{"num_key_value_heads": 1, "intermediate_size": 512, "hidden_act": "swiglu", "norm_place": "pre", "norm_eps": 1e-05, "init_std_up": 0.0549, "warmup_steps": 33, "max_seq_len": 512}
Each number is 128 + 32 x the weight over its row's rms, rounded and kept within 0 to 255. Layers, rows and columns count from 0. Numbers have three digits each. The size before them is the row's rms in percent of the matrix's.

# down: layer 2 MLP down (transposed), 512x192, rms 0.135, rows 135-201, columns 128-191
# gate: layer 2 MLP gate, 512x192, rms 0.151, rows 136-202, columns 128-191
# up: layer 2 MLP up, 512x192, rms 0.146, rows 136-201, columns 128-191
down135 114:162076120146118093142097138087124131106146154152142129147092099137157124132149125093114188085156131128174149162064127167079121170117134160121125082108188133195115142162132083152098144123123156
gate136 089:063173105124112154118127097094180107145130114155173177117168158085130126148127113100129144166119169164155054127105097175164051126085159128133109101133074144106126138102037144141096112145119091
up136 094:160172128078132107141089162158098120107073174095103143062105118125140097108162066139080131107145090046155158138144132111139085155048081154115151135057117116150164128088175114116169082075161168
down136 094:086102081132113128116164146146071123145083183175119048074209158068126140109084096124077119111170119152175110155122187183161118112108050146114122112131114089092146083164176168081087134102121097
gate137 095:139150156124085160121106189122078165125130197194124123148113103115083121157133108126074144099129102146182095170154144102126147157090127147123145150111132091157099132169170090074149105145186098
up137 100:088094081143119139095115147144138115112087149088168140117140161134115117165126143157173217149139182128121089148154134144113111099143102116091143163150155105129114117130073201142122132119136070
down137 098:115103110147187149136133091152118143155080190110110130080163062105048145172150095165121144112049074127141088172167127112114113110127154087148121140134197072082155074125086099130079089151128088
gate138 097:093130129102095144129098122189152149111133204180112103149132145121121108112158141093172133132056115151166123109108148095142116098133164158059125094101148070087157120085074162076080105107176153
up138 084:109132103108186134172102119085111126105143171083093113102157143167122188073148126103117108068131112046069112183123116134145099070143069179122156163091167139063118155125116105155109141175137122
down138 095:147082110118130109084146164179148123152188072163107096090070179203111173131114104119145208160155169175097133131129182090149135101104122113184135139087160141158099135106129128152179117159185150
gate139 090:219176123101153118106184120189080085119132148209134155118134126231138145160170152129089096166140111153185134100139084124185141087148161099123092135092133106094138100170127106118170130149185163
up139 082:112111122142098076185077100155089082151075139115102155146078126152145107125131095164101114131167116101132117162103163145129123131111107093129083095158145164164063100143105117101135141133173089
down139 089:153160136112102165102141071164086184130131136137135113108088158160118128112144095126193148061138145089149139107173136106155102204125099162106143147139106118164164136136130151117128081120131114
gate140 103:144111140093136073152155109113136104160173135091136113117159116107137116159114119112133115112134128126144064105114140204135106133120118097109182117108097137173087139146122036155056158115137153
up140 097:092160124145099092156135153067131085134097104146112069075154073142180162191137129145127080124152089160151159120179127136114169110168127145151117089169101159120131108192077113102123162126153045
down140 103:061165140151048180185157107141151113165094101091118102147106114215090135179165115161072138118103143100145152128097155113118089125111125065150128099169125161138197133137082163113134131130118182
gate141 105:130106144090104051138150092122075074096109157129172126045124102133134175150140100178105157085040103114122135153146088130139113102100146142124105128134101107163096172057070174146134096122134139
up141 110:085151135156141095063107116135174061159090120191133128171124053142151098130141071117167164109125143179159107163129130143122165125134139094135137126144106127110136110147166091115118102171140123
down141 101:151120087145083122154167153123124121167144169129099125095146174144069146117195162134094057115180083123143161074105151109108090099120143100148147079133146126140108053148149094140113119054186132
gate142 096:097077069175105141157162162036124163087169173090152143163165130149108097101163124153098095086161129131091111133104076097115132148141099189138130124186144145108137121176209112158155165137162104
up142 088:130144146102140137101121115139114064144147115044125089165132104081131178112176111118124102187191139147121129162134110124111184124181142133156060097146096124152126094161176144139152093152148099
down142 096:048148081145135131142151153107141156123087142179119176119172139131094116076100096123118121139082106074102045128205127115138122140118141105096126092116117156126153154113124140085152177144126057
gate143 096:100206140106089153200119107111124114143179146102077103157149058127134160134085093116110120103124112053083086130117114118068106145143097168153158110100072181135099076120105092094097125086103137
up143 088:098202117131168103112105131181140066050101141128121108130129148104111093071109121095159156100128127085119100182189150119158102168184172148118133098069115119141178074082152109063157159122106115
down143 098:062117154181149135178143123122206101096168142155116090126099103135089135136168164168074148207103115141118186095103119081139152197104140103145110170081112139093078096166136090129161113105115152
gate144 090:126074123112134142101121169048142128071124151112093137141130131146138151103158185195117183123133117118106126140128072137085124120156156148125127131088135097096130092094100126143124106085034083
up144 102:196185123165169100171083113078123151126180126104135124151091135132171122140109169037134077150110101087169127112130115172170118154127139141156146183145137156128104155160174104168139127114185154
down144 104:031079153114144113115138146121124150148098170118150113095132117091086152099138092132153110127133092184090151124123070073088163142101122168105131139186075137111116126132061169124174176161138123
gate145 097:148143096144168179082131129175146156071129080127109162129087130116124118133129080070158127168069117147165082086085103070137173125097139149078141180173087097110124136071028155139094108108159152
up145 096:086187139172157153139122097180195081153160073158142144168100099118132135112127087040087138175083105171105127128135176138084156143116092176167121128153086125192140123098054094153127117158106102
down145 100:122110123157142134155089132167226136090123081138157065140133177102141130081098113095184157193127113107159084134120128102100156108118060139104142139119119154140101163128072121181108143086113140
gate146 087:089123163171138139106140136164126086046163144160132116078127157120129098125176212175148114163090168152159154169101133086163128113132160156136173108128127141134127107184188143134092127169139143
up146 096:140137091183111106170101137114083168097150103114113103173153130129094131126104133070062159113106140091116121142106147147175090092151122143047133131154161122113091115120058130113210083013075156
down146 094:095131130112089066127081128118126134070180088159108068095199108080092140145120152192154133118154133235143219123145045143157184166189086182162111148107160117131166090089149096117150153191165184
gate147 099:144119035105108171131140158079122120123104146110145105110093080173131095115117088140153160171093097131191092145104104128103112110128084191102164139148151087067068125096143101125106136171142110
up147 103:104117076087057089094073090145138105137112138189131143166114122122105151072194177086115119146127069162224129088104092126157098185169085202128118144111104126091144071111187104105140109134098147
down147 102:120127113161116129154181120106121168166159126144094129098110106123119130157177119149134127142149160174046090151169160087154088100066160129171087151144105151166158167117133149143100146103172111
gate148 089:144130121145171120180127139122135158141123131137132054100139135117083135078128161138117107163077060191098124115103137120075130114097140095125147138082127165094125162127115054088095152087120069
up148 099:157104145158088154138178151172076061141139151059129109180148101134132190110168144091084171165107157115155114114136156156144133142184079117081155146134090092253119078128126185147178135118153132
down148 104:172085099168156110074115133105083143135138156121122101107131151123095134126124125130048093099085088180077173172077141115086167120119073131107085131123096133038112175153132156158132128101123081
gate149 109:110127128194100161087127101081126099103045050137135080121105108117216132141104111123094127146195116123129082125107116131144114073058140124094157124121167094086133126120114111154130158080161150
up149 115:119149142089120147155106127091117139155182168152107187132122156114110123114150138152151099147085097143129126147165174140134149177108103104172110153095136161094139164150176139104089135131074128
down149 102:105109085145103108096114144121110090083116114138118102100064182142178131136123116129112115134096104101085059061129091135151087148136161106081133108069141133158128132095107093138091125088098110
gate150 099:173171145178110175157108096157122157138133134101146187107131194166131179158083135112085160150129139126146091121135102150114055125057151184158089170141092150098106132143099146118111150134127172
up150 107:096073110135134133108073177145113115149108132150138151102153123126191151121154091140101124174140176125109106093143114163150140116172117148164108158165119066121080177139176136144118209103064158
down150 101:138151167154103097099131144152153129147197114153128092108104108090159156117155061185150145104190106165100162174076172112184144137103119108087161149103145147128097099165098083108131080138111168
gate151 104:092170093155109067093085058105111130146073180167093070186070070117145198147107112114160147140138074118152149158118148116162148110110117072188160166152089128099143091099116091132120163158113107
up151 092:123136181128098079091121118160108126183231129115123164124142152101124157107155134102196074091101127105138125094145141095145140141027126126124136154131138128175143098173108093135152101070141197
down151 095:155067165175118085129166180122062085137185144088122199146184170137155106071103107111061148152126112121122117115136100168172093165175160164121112112136135115151116171135131081067068103161121134
gate152 091:139160176129108122140138134108140087157156176150163122170122106109097140097176153122139139175147101151168145120145174137164104112133124160120102071168080112109081104110142124161141134168156067
up152 092:152105104090143168100085125075054120133125098020117130139119159156118118217173096110125094101093095121109102148082072131159106152124115141096148149133149118176140137127114124140113110137098150
down152 097:130109100167072015165135136123127103102152156183114175084156127100087121191102056112116152058153151116133143200078142112121176123124119089108085169109126114159118179117129127112134128162080155
gate153 106:165050117165152133136159115181127128176065115132113177173127135153152140152131179090052131093162137151126148150106096149122156163073146152143147099148130097137150060142147112119111139122159109
up153 102:082152144122142123159128127126112128172113138116063129171134107130170138105122139141135092150147136081145143195124121118149152100156166121154105185175099120126143108161117120129087127159153147
down153 100:144103052125132103103103111118117136195112162086110146202121139145173110130126134137134133188127112048106184175131155129163162166132137152161095084166134146096072102159126131128192060154122128
gate154 098:196125136130145191127116136117113123161188127188067110103110161139169141098058120113119098128105196101131167119164140115159105152076169174169137144193173142062119168098093187104145096062116137
up154 105:104174158123159136063136075152153131094146131099133092098168118076118187140105108102156141114174099118169131177084124060099120121171155119064099136112128119114163157101167125117165107130091088
down154 109:135168118131097053117142059082154075160118128081115097182077110129095106136122113057134104082169100120133038132138174094063103097102185081128109145132112140141142140140087117155133113154157115
gate155 070:142221151165103093142134070132137114093173107136179121124130128132158169150099078182140113138148124112134143099098110141096088117187126114138093104079058099114145134139153057140126081171164103
up155 080:086128148136198036139114090150184096120117117096101123165109186188130132108148152137136123115053107108136087126055103089083113106177155117085086175148099087112114113084087091161148157147084149
down155 082:106158080117154056132137139121139107082129082099115148137116142170100180164166180064118098093057111207157091108131066124131184074142137142114126121167147131126121127060197109127117118142139113
gate156 089:091113148105133099188102124129121090162179142091138154133185160159133136111152121151076101133055102135073119087135148159169175118071074151162177114127160130138128193086097126122085159140126084
up156 084:137109148161113104115071133175085082149099103173155115065141104156133147172084111198014103171084142107103098144140144130206142141091150161092116182143203177112160175140061124153090163079120122
down156 095:105159126141169120095124150157136071173099074183127106138185136168133079119090142167131101130082178130099116185167119164151136117148090110152128130105105059127126173134135185093142122152076106
gate157 113:133117153176138143162151151130170142207134175123169121113083155124131119156093103101128087110123144152116128143129168112094150148148130164131081095086198117115112146143151190145193144090160107
up157 110:177175126136151090162106153126137131055181105198071099151158096142085137142108117103175134114111114127121141152146148129148124090074152181130150150124146100137167187148043116140165152155129155
down157 096:124106139079122099105108096168135074167106094115057104130045166165157134157159142088104144086118149135129131166046192086150109113120132121087096190178058084137160107094134123167108125144092099
gate158 112:125175152131125130115139080102086153081139140077152126139052138178142136101142074095101081099149133132182102085196106104157109109131069102089143132149129116138099084180024118147143165121102121
up158 105:133184139079152128179175111186136131090127153105154133130118153133110190101105157158100142147108069067112107054129134131171082151149132084157126101125135125189118081057112154137161161125143133
down158 098:172170130112073093132106137068047164138145083100179114161163122109113159116124121171136132115120141129086130107163097128151162068152129115171193094115119128105060141092136148122098105115091113
gate159 085:121088111130199156095099137168139102213119090146162158161126094108126062080134130099141102149164101197172175125125150133088123148034144104123037175119121105182115165150143168114168103103181085
up159 092:108125134120149102146115126114164091092153150106082115099129138148076227140116101113168129111154138078124118214089138119115141136197111142165168124153127164071167106173196087119158105182109103
down159 091:114168149166113149173133108168094065130148111081109150117126051113125177139115115084124106104108117163130137138097132155156132053154100170126185039147164120056132067110167110117149133182111103
gate160 103:168116099131104166204173106154117195052158178073102105125084109151143112196193080135098101087137141117077174152098102157117115085150117143092123104091132134165059093150130195127133099086186091
up160 104:123164156104082116113117202116107170203097117110139175187156133102158163120127156094129118129169136098133130074082147122095152120134090153115143111126181176101124148172144116208127089115160096
down160 107:133128143109164169130136114141139168156124138097121084146137087120111120084128097119168158183138155146131125096129149108118121135099097083130172144175078082145211093113113143142145129173164152
gate161 106:164129126163087103169128102095128113126187166204140137107116126150123151147102120147107143120139161133176182182108133137141140146165105178151172110132105165114166155138224078102157143167092087
up161 098:134088119111178110143124131198129115125135118042157117179118045166172155067123171063115086087082122137049117113113118136097122141146177115126083138122150112096124175122112149125165091106117105
down161 102:123175089160091073126106128151129117120141093094079054134165132106176100123077124004128152119125152148156100158163162156100081151087149117157130091111194092116133153124108093149158082180148136
gate162 100:119186121135069087123157104094124134163088106105092119131110103168147160145120102202144176121138099125090085135078064134136088160110101083110147075186120157169117150137158144088138172147099171
up162 104:131102135142137151121116089141151125143197120071159136116124129107095085130083076118161119150152199153168137078180139124160166124153121059168088180125156120101151101140108205107099089080106130
down162 105:109147113103168156156139084143116118152149114167132120157141118109117161119177134149117173127108168178063115119148138114108174183128157169081113162137119127128138153045178089093131092083136179
gate163 090:109156079157150070119101147164124081127163138148145057143138112115130142101132125133139164123142125122121152086123137115132117103114164136141197199147166136126097074138119152146123141138158106
up163 085:078122077137120098154053067125096069100154103135149110164127123144109124094139117162147177115111117194128119111154153095143126150096115179132108112110124104144133087157171125052140152098092072
down163 092:074122110178134137123108117160123152102138149100124127148123123126101113107155087187146117119155085144186104118144147117097111177135129122136158195166113116131081103172166210101209110098142080
gate164 098:141122112047107191157103118148075079146147113077110184133151178098087124199210154096097093147164106136111132106165086171088189156151147095118108102118150121144134093124075089129145088109128149
up164 096:079137126055145129186145134126055122165157115146131135076146173140135108125164113139125104144140107116122151095155134073116150154193097131105174099126135073110084128136130123082060092123132139
down164 095:140119154143154156134098121165070102108098097110112129100111149084080150144146128148097173136144176192133133147134124082169108157115159078150102116112152133132156113152113086123105086102118138
gate165 104:188181170135124129132097147098085103136180160160096196138122146136089126150101127110169130155123128119105168095113088088109112116138161148167171138155156080076130139148121074127148111178082128
up165 121:110188167101106067139224083148113143103138160085130062111159114165133172146106137135196165135122145132104074144062143154156112085166166088167128154130119153179122136079133145147187150097093160
down165 111:106101196087134095063074130138137119119137092126144121142210148079106174090121136130140110131101063136147114100129133150127128043132188088129144155129101094118136099099165065196146131155152165
gate166 099:102132127115139079124184145136128090156118099141175112105146128182119119163098067180065183108202187090171103157133124158126053115121147172104220115102122092102131130123126138202091098185116160
up166 102:146129166140175124144152130121191066128142113140144152066087163148150118140109114159121121166132168091077065123130117084125098105152138155171139135127137100107135136131120100158051106059092149
down166 101:189150140159108091077169162088120099060058095169105111140118145100153119136154204098159146102153117102138211092103144149157142108121113158148099102137102199130127136105202115147120144196169131
gate167 100:154139078154143123084150122077125174159168146125117075112198139082131153126132126091197137193092166113141142138085063140163107097074167135071138173128104132052104151176168141104153183137132088
up167 106:153130099143184129125132120130214153133130094040158166165149100094185149093060096108095097110141075130134143147101182116109160140053138117127156083120130234100103141157128115101149091090143151
down167 108:091133112111102172157159112122096107108162173088099076122156156110145170098106132128090139190080153105177135166145125150103135162069111158160154098134129124116070145089117093107106110100090056
gate168 095:095129109150150142089138145054130192137140123125136159140129148171134148113174129101100163138088146120129149145134118133175055113161147098109151156131098155121137087093133129158133135115117110
up168 090:114160154102125184138108157151098088154121190134151079218144135106115176105105141124153187177167108095111151144173151102136136103060127123143156095113095147150117169080154145118115109113076144
down168 099:107098098099104141134119078094100104127133154091150135198122105151148146144105097137063122144094107093174150151139154161174096169138110176116111132170120119116099128171127164190148107119117108
gate169 086:136188136119113102142146105148127086156071089102156147128108174123129111126135088139148098162067096066172100116146107085165124124073101055152152135091153094062118110168129117170118119174077126
up169 089:082088127097138180128131162119066120098110178139140123138189134072142183083129160120141122151166146132188090140126110158109039160161119128142109087157064182085076166078177178146130180099100078
down169 096:098151084144125114167117099136204180135154136109078100146123092064114165116183102153118106171150141154164134105135082158125136089107163192158091134118110085112139174099172181164160120123122159
gate170 102:152138153072152100090140136129089141049159121125179150120152176121167104067163117157096084089132102114133114145141134099108185152120155168156146110161141154119173113154114154099118148082171127
up170 100:168178157156094107091139102152132057121102141147136109149185156076141155177071155125111139079075124139149124154129144169185075074110094123163126130123096108171139098095138099106127165123073149
down170 102:091150151149085074118140092097149175132098142109151141084172155102066126085145091097116153168105093113080141152142141154107085169136164046114159139169155108133124046100137114127151139123089150
gate171 109:123165107070129085234136084172163131127159152139120158153160139102105112171198124149090061140116127133103132121148119167119113066083096107126118171134049145155175155086115128161082139186100093
up171 106:156134100062143164131128122134129149169081125117146099163194094155148104145153138140109116126161142159123156114129084125070166131154106133099121148160104130112112154077169130199108125107103086
down171 093:114119125086143162164137131101070142145117118145150173123125142124143136165131131141169098195100168183123134092164112084135133137082144140139081181142121101116169183134122183150137151215132134
gate172 107:156114145114097178113152151102142144119163138087127115165106143159147140115130132178137077097104152121140071115109130136080107196098101134173091104129120195126128179114097142083120169077159094
up172 094:193197164169072109105166211102113124073083121128096155150065152119141156113071141137116145129109137106129154151087116111115105149143120130145099127127069127160095143097198144129088137116109096
down172 100:097103110109135080106108091121109142122126143150133142160089099146093142111149083093184120096131113144136059133095149142068114138164179169107159140078085110171159115093142109176123070151099104
gate173 097:153113133117163160196159088119171115143135139081123168139074175144101127112192170129143113120140134161133129105170124137083141145061117113105117096113191124091107121141129121101143164122163124
up173 107:118163117154125073109136111111097126102117098184109190118099146195151113129130140107102100083095132081099169154127134149167119087168151109157107068079125150112118103192178136183088112170129103
down173 105:094169195096182122113075140140124087076071176115098128132094129115113118081097131111161104109209143089127116146099084112127068165125158134072136125095120119130124104134130180108136172083124142
gate174 101:138112108131101145135135144128158115102176079072189173082148142216170152105079091133109146174114118123143096151105101068125112072136105138106165127116144177099140172184184137107138164142181154
up174 102:107131132117174134164147145128090089165122142030153134107078096087129137132157093180108121150131131115163080134175193074148065133163146143114105127138100191115188096142111119124146133114131114
down174 093:153133186143149052061092085129215137133131138077144129106118074111182096122105096098127142129156204150150153137147155075123152183084131168088100151170116158118166146071132169075142093198150153
gate175 093:140128127181101112119092102117143137132172131114140124174129112094115119102096149127159120165179154098149138126132137078138107160179089131112118087052156140117133084167149113143134171190136159
up175 100:153127142147082058090156160162102100125126106147151166154123132108131139108142114156087152097152111108106191135069099129111118162038115138129134128118166101076197181107084124116146101106125174
down175 097:110129137131083066072102144133168132135161171081115159170130156142117117162120054185130203096201133126114142064086155165072148123155129146084137107149148097083164111165154156089103101073098112
gate176 096:131116094164168169088166075118066188204107104109107106097122164153122149144145103106137166159088078157185157147125073094171094158051125139157173126168151095057136105144135137136109157126083103
up176 098:144157142106159122154134131147110115100139086148117140118171129181097181112093136114153112137114091120121163074096080117087129133184122225116109110110100112181097092117139162097155152125159085
down176 097:108105149169174114119167112149118119111112078184118085165168120147168132093150150145122159148096154136112152141083177106131167117147083117065117111151146086153122097079180093115122132095143120
gate177 101:095104096132180151160152077094083059125133121107138162175130160101081173129105132111076091167146125168117094111100151114132067114051138157114149121136115166093143141088164104079130128144144120
up177 106:149126147077142117053144142177137121097081146144088107105076094101146164153118132117082137142107092097082139106153107082115096123129123131134181094104163146163185135118138072133172090087164166
down177 106:140095178139128089090178124048135147091143102129144118111121138155192151112083113144180090062138118156110089152078134072126106161158085180100134124106138124159080132112113151138150080123138094
gate178 126:190126154168160178093112127136175174184069168150124122107106176138145119160122118088114171132154091142137097091135089063118141144112118164123099147144109085114097077132145179190089184143137152
up178 112:103101105127102150133145152120153128142115091073106152104139121081079080153133126195142137075111083108104141113111099111177139132151080042115215153145152168101160164132088088174123113145136107
down178 112:175172128143090123100197128137006077078112100151173085155108115145094155135108093105160100141102134100123145169109124190132115171144163117073175111119206179131131058168202113065087118123106133
gate179 093:176136152108105136165210143103095128167116162115186134150079067118186104127130141145076166114108116105122102078077099152092080138146136064140115099179096092142154105120123127141123153062079117
up179 094:107192180110141128152110119142137105080083036148134132148091200089118111129099099137161138128143077117162122107146108059160174141141154114180146104131150125133156079127119137162166110121102146
down179 095:130141127162149158136105132151133133140146103172185116120143107118099122137090120135121135107075153106128162101134105101177173132086179112173202100155157103101086065130140141194124130184135130
gate180 095:127106102177096164085122152072097121100135053126157174115094111083055126133157153148133098144150153186126112173168159066152161127167108082151058125178107118095118099086121141061125155173150166
up180 090:145151170158139141084105128106178148119138091108129147110136121119152119140168163097087172077097152092098188144066084161108130134140128170124133148115136126083122155094123136178110125114144132
down180 094:136143135110158105113114146081121134053130161104120166102186165176131057117106117118130147137090130105139080119141160154091115147108140136053124179153150050166087073156116141171054118144103086
gate181 091:094153112084084113178117126131145134145140119170106144125133160095119121152123127142138105127144128093135098163081107105105116141194102128130179164055107145070191153116068056202142083152159149
up181 093:203083093149140162109109150080086172127146119172114157087113168161104135118075064136128087113194113154179130141119106131112145160149144167123085094127141130099155148139101074182162132137146152
down181 096:205114165152154139143104130126156121164158152141131133168151126131161135090090126146102108114148152187128098156096153153124096177110151119141056126163142127131110130146158117084134200141107149
gate182 113:083136149165119150115096159183102121068130119144178154150158207086120109093120165131051084090140050154125154125159139200137117123143141191188139109131162096087092138125202127114169129128137153
up182 103:152130119123092110072119101111164084150088152131157131120153118157112089152121153136116147178190106131085093090147122161155131127121118199140093203095147115090156113175096169082096164150181118
down182 102:148100098173123164111190097144118105137157107078073111084095104173170092135082111113171055135130156113160116150120162152164078148073158168138101174114086105155123119116132163142155102143122117
gate183 110:091107098185140153170148140082135130157100117122183108110129123111080118144142121142103161156173106162125099147162148145111119099202122181062104070141080162159114170150123163114088186173126114
up183 103:213115179095155113105094080114144115119154118114113161134169114162115125072165143072165098101130091121100168178092084155119073171124125084151107114124122127091169099109142114130180111080135149
down183 105:119144128142133118117135114134126107106135127174065098131119081094121124127087178158173137106100176070076121114141080086206151098107064104109119137086132122189125165106111064186161123170120169
gate184 116:118126162190065063145137146135125092125124076123119153137195144099120126094159138143098150123150185126070208140107138122143172106076177127192194087036131115082161146116132101117147160106129139
up184 104:199069170132175131121122142156128133096105105128145141110119169100173136123133084101088201104149151113114160116108153092133107160061102178139197126165117097093187117142091141150163197122189154
down184 099:130135139134088109182168183129122164154103109124138069138154105109157121035163119107174180176142177113094123154082160135118132116052140104163164166105097137178133163091141123168149164103147137
gate185 099:148132101131134089126111134112103118127151126165124141121154106173115146109098185143188126072147092166128135135115115089092095078169112156091091047123175128161094100122097118124178167139106112
up185 097:122131120174101115108124155101133114165083128146124172117076216164117089136173069145131084160106125107140089082084158134185117146107177136163162146140053108088149181132182179125096072119141104
down185 096:133124107129151115162071110150103121133156129088148110148116174045085100105137174150152094146096135186054140160123124092037185128140149107145078132117159151160103094101124066156135130170080136
gate186 106:176140127112102058086136098072074122126106115101159151105093130151119113142117118092151120122080123167135114111124049092117120182104110155097131133201115173111126151176126035079169070127146128
up186 114:116120166136126189083158119176094097162146132122140113073151077139160091145168105155154132061117138171172147164141172120149110157153123126077142161139136134105082157119148082144108122210093127
down186 108:132056113135127142089130107104177075093096146148108209116047091121135128100154053071120133171118122106188121114112099111121123112091137134112079083087137183172174116116120116146151183118168124
gate187 092:111137186157098158136139155140061153124179096140115112137121124140163122122137104131137132137164073103127161158173111174096163160145149153153108123169171104058178125180109110055120073100093126
up187 091:181072189088136139147066100131110042159125151136149143153127110074123241121136075140120100130136100137118112126113090141092137103069122150112109116111147124118125064149141100132183113159158122
down187 094:110075217188111188129150132164149115152141112156111105186170133127158179086163090111151136059161140176118163060180129074121135133126138122121142134127211124144157082185115114119147120155154111
gate188 104:099131117109127150186128107142096169188159132180090076123200129163076105131087139167083049139114109156129166137123109165137119141115112088047148104106117103080083128065098160113095148122116126
up188 095:076132165156069117154144134132170145136096188144150096136094144135149106120152119157122174167187090163119074076111194128118106110175130105169125110174179154149161074136158092096152158134126135
down188 098:202170149188099110081155159131131091130124139103143152134089148141154175120154156113163096119132140108141168153071098121134184109119134151188110144141117150120150142197145080143119086171141115
gate189 092:120152093096123074154092145110138104116108171107174103097130125084134092092119114117155082146154074106092119130085113120142179118130140199118140113098147165146196141118083141143151069093124114
up189 095:131114132136177068199150091122122099082127096131153201104131170139108096133131102190066091147127126131133099172123098131139138100116162089145150147022142101128131138084096113165122108117093124
down189 096:126124135111146130087094109178210135184095132132120080104130081143147197149141118136076124175142103059167143154132087139128162119097127139145135111132151126193061211167138104183120094093121132
gate190 099:172113112142113169149112148105177098081205154143146138113131141178106128168141137136160162179162163095108077128126123135109124148090114116140165176089140141115148105127119141071099144162111115
up190 108:133152121170123162104091067083066167152039148132088123104152165096187083172093060072133113076147127133142159076112086120132146160061087117176183095148147133152132088156107179137166130115100101
down190 104:115110128157164157161153065109120075100133144157165141132135137167124123130102184173161124124132119091113127147158134126092211107153110120099149125127047100113097105125171087166144145118108104
gate191 099:144134150054117166141128100184117115143156087164172125078159138097120101144134131149143156137161179113141165135153101089152164112141121142123127131148125150088197116133127163100148116055150178
up191 091:150101115137107103138135050111121088139106161137109128095146120166096140092129084144138106184153121112143113131102058114191085124125131126176090063182090153132123180136112125169105078160113162
down191 093:116149134125170147089139107085180135134120134156115138106180168121100103110148091204124100125115124109092158203130143111141128146130147059166169080179164090087099147132113140109116131088151185
gate192 090:099098121153093171127121135118090091151105110146126147147150157110144155067130125112141136154165090111132099166109115151103084089118079105132098161132159170120151136154143148154086138139119152
up192 094:122127095162169149124120171095145163138163019117154130099200153122138181129159132151188123113158138159091150148157146132160147148118134110171186105155088096195196062122160108145191157092097166
down192 099:128117113153120120124171114139107072159090176124156148063118140132043139080081116131167072150149095117133119086141078204085197135165117126101105111132137210112112099121158213131133127108173105
gate193 101:158200076133159162091145126173108144086126164095136170124147177095097099147058090108064184119130108128107203093175097216063135170116134164106094131082121091156121140091145158131153135149185186
up193 103:110089115108079143151124182146134116133175094179148154154141064166122120107086146166137118140063175170147114090137132147134134113160121182182137126104173125161089119128138125139109114180068066
down193 101:132119114109163128080151158105211108118161150136137186104100123100121153115055163106140166165120143117082175103113132091100101170110143149091124105124132086109103138180125139123094185135108162
gate194 108:136097113123093182084121148115130160139170126173065110124169160114073160187096064092077136154095176091069117161068160157158153104143132153113113120153194153145123128126045095128115062107109100
up194 102:159155142106136125092097143118090105092171148120064160124169098101099122154102127101102129103161167089105077117077103125134148109079133115146115168162100128143170118151065099136168141160171172
down194 103:139129156101080103085136117078107150096150144148139091095150135100157102119141203179130078095088148129185149182144064117122105138152138112117156152147133060108148145071126143111055113113115146
gate195 100:102207122155115076105127098157114115127120104142127104044165065160122122107144052151166080094160156062081134154122120130190063095135170146115095137133089147133179109151102145086134137138182115
up195 099:154165106128177109135080150155090144067103129134062073108128170146113103111109066109137139133163145137155172082144148104212086067140125159147099172156140107105168069146126165086151169114114224
down195 100:095146158124089097139062130098095118179114120111161113071087103211150166153176091114140196138151127144137126145145118100157183093160095189117105127080091165102095157093137183120102143126124065
gate196 099:180127117136146189120154075182122088179069131083088128137093127123140167112178129103121049113175062119093080137173092120122086153101134140134076147098125129151129144152115150141125034155129102
up196 101:133095155083172143136120101131120112095164113163143193111142180136080177122110155129130066110145101117084097176134102149150156107192110156096161107133109073123166159114078085110122062116091112
down196 098:172094108110138147069143141101156173234100173121064104075133101083123144102131180137100084128169164085111099091115096165133141140078098214156155089115118152104138097071096152147155098179155127
gate197 102:132129181164130129151123156096130105133127088182133158134148099177099179108136150099115075183139110135124115087125148100123148140078089094134108121103115149132154159179138089149155100114087098
up197 095:121048130152154141114156142136084120187175160138098146085183123104123189104172122105095090157113152104112158152163158115100143119090107126124086155099139075128146097122125174120138060089104097
down197 098:090157186073127131083109120141137135152137152098137122110139153162175061170147147154128164115167127158119126196095104126109158127205151075054119147156091084137099127100072154094086129176154071
gate198 106:151163176121169127079086127128170118090128130163134120140196172131136130112077102085112169128133107115097090159117092158103144170049122128139142106043159159154145183123160194168141154147141126
up198 103:149150132131121110110144171125103098124117148138116145172171141106129108130119164136180127112110140082130131153117149074109150180086112120155128141123091139115083120118127147120181114150151101
down198 104:127152135087087166111137167100137152119096118126108071134137107131103116098100144091134157166089161095154143098092123090100138127117104132114107083166107151159213143083073166176132144142145159
gate199 098:151101151095172127131089135060135124141134149155132204078055177089142123102100109133146151096111163099138090105078111155141067168131151191185106170066113163099114086140139095127122184094077131
up199 092:111101154204132097117116124105107101100106072192153109088129104122133162143132108122154119059182158161097174113142148177090086184113104163086152125155158095135170130156128095157171170179143103
down199 095:094099094109160115139163141134055117102128110093115145109130105074180121143132178089122150188171126140166129174177141090148101115116166095118092160162125127115130125084172105148091123204121190
gate200 099:089114146180123176127123154174121147205148113159120156158155163161102164129162097173151119076102103115104153125112148123155093115174059136097121168148169118145112162085119058148024133132101140
up200 093:128098120107191055107174106125140028138109119132130142125092090132151106101119161092115145138135137157075151105119167161180133099172154130145124134156095097149179079087124195127079113116095128
down200 100:181123075181111093114083145105137139150123128145178103156104136081100151129129198094135124138137142127112057116207083164099161108156119131155157133113148089104107131142145064118104106123217165
gate201 104:094149084107162111191093101177203128075137128148144162101138101152103128120149112166137128108151088129118105184135120071169136128131091159117099199033211159146130095143172081122160201164124075
up201 106:142110149135108133141144139101069122161118119110186111127116203074153145120107161097106129149119134088088089144150183109183084140071181153149201122088175136105150167107148174097181101131093152
down201 105:106097114111129162171168092149115096133119160101133072097102114136128117143114131151191174185109126138123084131108091086172086064140143080114147151185140106142131108117069081098122167181130115
gate202 100:164184135134099172141114136184127093142154147119088113176142115146083058115158106108026133134142181109126132142151118133098088116126140129107087135110128091081143101172124171149103155132102170